Each number is 128 + 24 x the weight over its row's rms, rounded and kept within 0 to 255. Layers, rows and columns count from 0. The size above them is the row's rms in percent of the matrix's.

# layer 6 attention key, 448x448, rms 0.0793, rows 301-312, columns 112-167
size [ 83  83 112  82  92  82  83  94  86  84  86  92]
[[131 102 161  82 123 172  80 115 106 147 128 132  94  99 131 110 112 127  90 131 121 151  75  66 101 101 115 182 132 120  92 169 140 158 197 121 133 139 116 127 157 165 150 137 163 142 177 136 146 109 148 176 125 158 105 111]
 [146 109 148 167 139 118 136 151 137 133 122 128 140 119 111 115 146 146 118 178 119 116 103 134 129 142  90 112 115 111 114 156 149 122 103 122 117 118 141 141 141 105 144  98 144 195 144 173 146 146  77 138 111 121 131 119]
 [104 178 108 147 166 157 135 112 132 123 126  95 153 144 140 130 111 131 117  88 138 104 115  79  99 154 132 132 124 128 102  75 127 150 149  96 115 166 112 167 146 132 128 141 124 140  82 109 125 114 122 155 123 130 173 124]
 [131 106 125 135 150 154 102 114 142 149 147 138 115 144 103 129 166 157 132 122 156 110 143 192 154 150 157 151 102 145 128 143 136  82  97 136 168 129 126 101 125 121  98  86 117 128 116  88 129 122 127 142  84 103 160 124]
 [143 117 175 130 134 116 112 141 121 135 155 151 115 113 119 119 160 180 101 102 124 122 130 152 168 128 153  67 147 113 151 152 159 123 139 137 110 144 133 117  92 100  97 112  82 114 103 129 145  78 102 129 154 125 118 128]
 [119 130 128 144 114 133 116 118 134 133  86 123 106 137 126 115 128 111 104 125 104  57 146 129  83 128 150  98 106 112 144 161 147 122  99 130 132 143  87 144 111 133 130 138 114 140 146 133 155 130 154 118 109 160  87 121]
 [137 128 138 168 163 115 148 139 138  79 131 135 135 163  78  99 125 126  71  87 141 152  82 112 119 131 162 127 117 175  88 115 133 116 127 114 169 135 118 134 136 100 144 130 159 121 111 118 117  98 145 126 118 120 117 131]
 [171 191 141 174 145 147 149 108 131  90 114 130 130  76 118  94  98 137 127 108 135 126 103 124 112 139  98 127 114 115 153 116 132  98 152 104  99 139 110 159 104 120 179 106 165 145 114  67 107 104 119  97 106 138 153  60]
 [107 165 158 147 104 142  84 115 113 124 133 155 137 145 173 113  93 157 133 151  96 140 115 130 118  71  83 151 121 147 115 137 126 111 113 115 112 137 158 122 110 100 133 139  94 154 153 130 179  70 117 103 133 110 192 167]
 [119 170 133  84 140 115 128  82  95 117 134 165 146 139 129 120 122 137 180  98 112 153 154 141 131 119  99 127 146 104 130 109 144 146 106 121 128  91 137 121 134 153 156 110 116 116 136 140  91 117 121 105 104 132 148 115]
 [133 122  52 141 117 102 105 136  95 140  90 107 152  78 112 161  86 159 138 106 104 190 115 146 117 141  64 107 139 115 105  89 118 147  90 132 123 161 138 113 119 132 116 140 156  87  85 145 129 107 176 127 113 113  99 162]
 [121 138 143 125 137 161 149 120 139 137 118  99 167  97 117 133  88 111 141 109 172  98 159 143 127 113 106 140 111  97 107 101 111 170 108 115 121 154 132 144 144 137 116 174 109 115 126 148 120 116 104 122 120 137 210 113]]
# layer 6 attention query, 448x448, rms 0.0763, rows 302-313, columns 112-167
size [ 84  95  91  89  85  86  92  88  90  84  88  90]
[[116 137 112 124 103 178 139 137 164 166 167 139 121  71 128 121 159  60  88 112 127 126 128 132 108 127 108 116 146  95 135 157 150 115 111 123 108 150 137 138 148 132 123  98 154 148 138 192 113 123 164 128 116 144 110 117]
 [128 122 135  80 106 102  99 141 134 120 130 127  85 116 152 166 193 162  95 132 135 111 117 142 144  90 134 150 134  96 167 131 155  98  97 125 171  79 199 118 134 157 155 132 122 148 141 155 158  86 128 144 163  95 128 134]
 [118 127 124 121 145 147 133 109 107 128 127 116 108 112 146 107 110 125 133 148 167 107 104 172  81 105 143 164 137 129 172 134  85 139 151 118  94 126 117 130 121 108 117 134 118 110 137 129 124 115 127 135 129 144 134 132]
 [125 150 112 145 112 126  98 121 126  95 101 157  84 130 155  82 157 122 128 135 188  89 130 122 138 104 138 120 120 126 105 129 165 135 130 113 131  90 137 117 122 120 142 125 122 125 144 138 124 133 150  89 111 153 171 135]
 [107 138 152 119 127 118 153 151 117 143 122 164  97 152 138 112 119 154 149 112 111 154 168 132 120 122 142 103 143  94  76 144 113 114 163 107 184 124 168 112 150 125 104 127 161 166 120 133 156  79 163 101 160 116  96 103]
 [148 131 101 147 133 106 133  94 137 203 115 140 118  80  94  91 137 162 141 134 148 149 174 116 130 127 115 152 153 127 144 125 113 136 155 146 108  90 133  75 115 156 144 137 123  92 121 113 120 113 147 140 123 110 113 139]
 [144 153 171 103  92 117 105 163 161 121 105 128 131 152 143 128 150  85  93 101 147 176 155  95  96 179 109 118 125 106  95 173 140 115 139 130 139 107 123  97 152 152 120 159 116 110 163 118 172 159 135 120 124 149 113 147]
 [122 144 118 140 183 135  87 113 150 108 127 126 131 135 135 105 122  71 127 161 116 122 101 134 160 132 124 112 106 100 105 155 113 100 147 132 156 107  92 118 102  90 115 152 102 122 101 114 137 107 109  86 130 143  98 158]
 [175  80 141 137  95 145 107 141 128 151 139 146  99 149 163 112 149 122 102 120 130 113 118 194  96  90 149 132  82 146 133 100 135 119 167 160  87 156 156 146 153 142  89 142 159  80 107 133 148 140 155 129  90 126  86 154]
 [129  94 120 113 125 159 138 127 144 138 137 162  80 113 122 124 108  66 110 116 169 137 136  86 109 127 108 120 146  78 183 140 146 118 146 161 118 154 141 101 149 183 114 128 135 105 135 136 149 142 133 112 168 162  87 103]
 [159 107 114 131 116 122 100 101 135 100 133 117 130 145 143  99 130 129  98 146 116 156 116 134 120  99 110 125 155 120 144 130 113 106 126 127 129 122 135 112 125 105  86 103 115 170 154 174 147 135 141 167 135 148 141 142]
 [101 160 101 145  82 122 117 133 135 122 100 108 133 122 131 172 113 114 119 116 105  95 115 124 124 143 109 123  66  81  92 117 133 124 149 165  95 138 139 145 121 101 165 168 134 147 117 120 116 115 179  84 119 100 102 134]]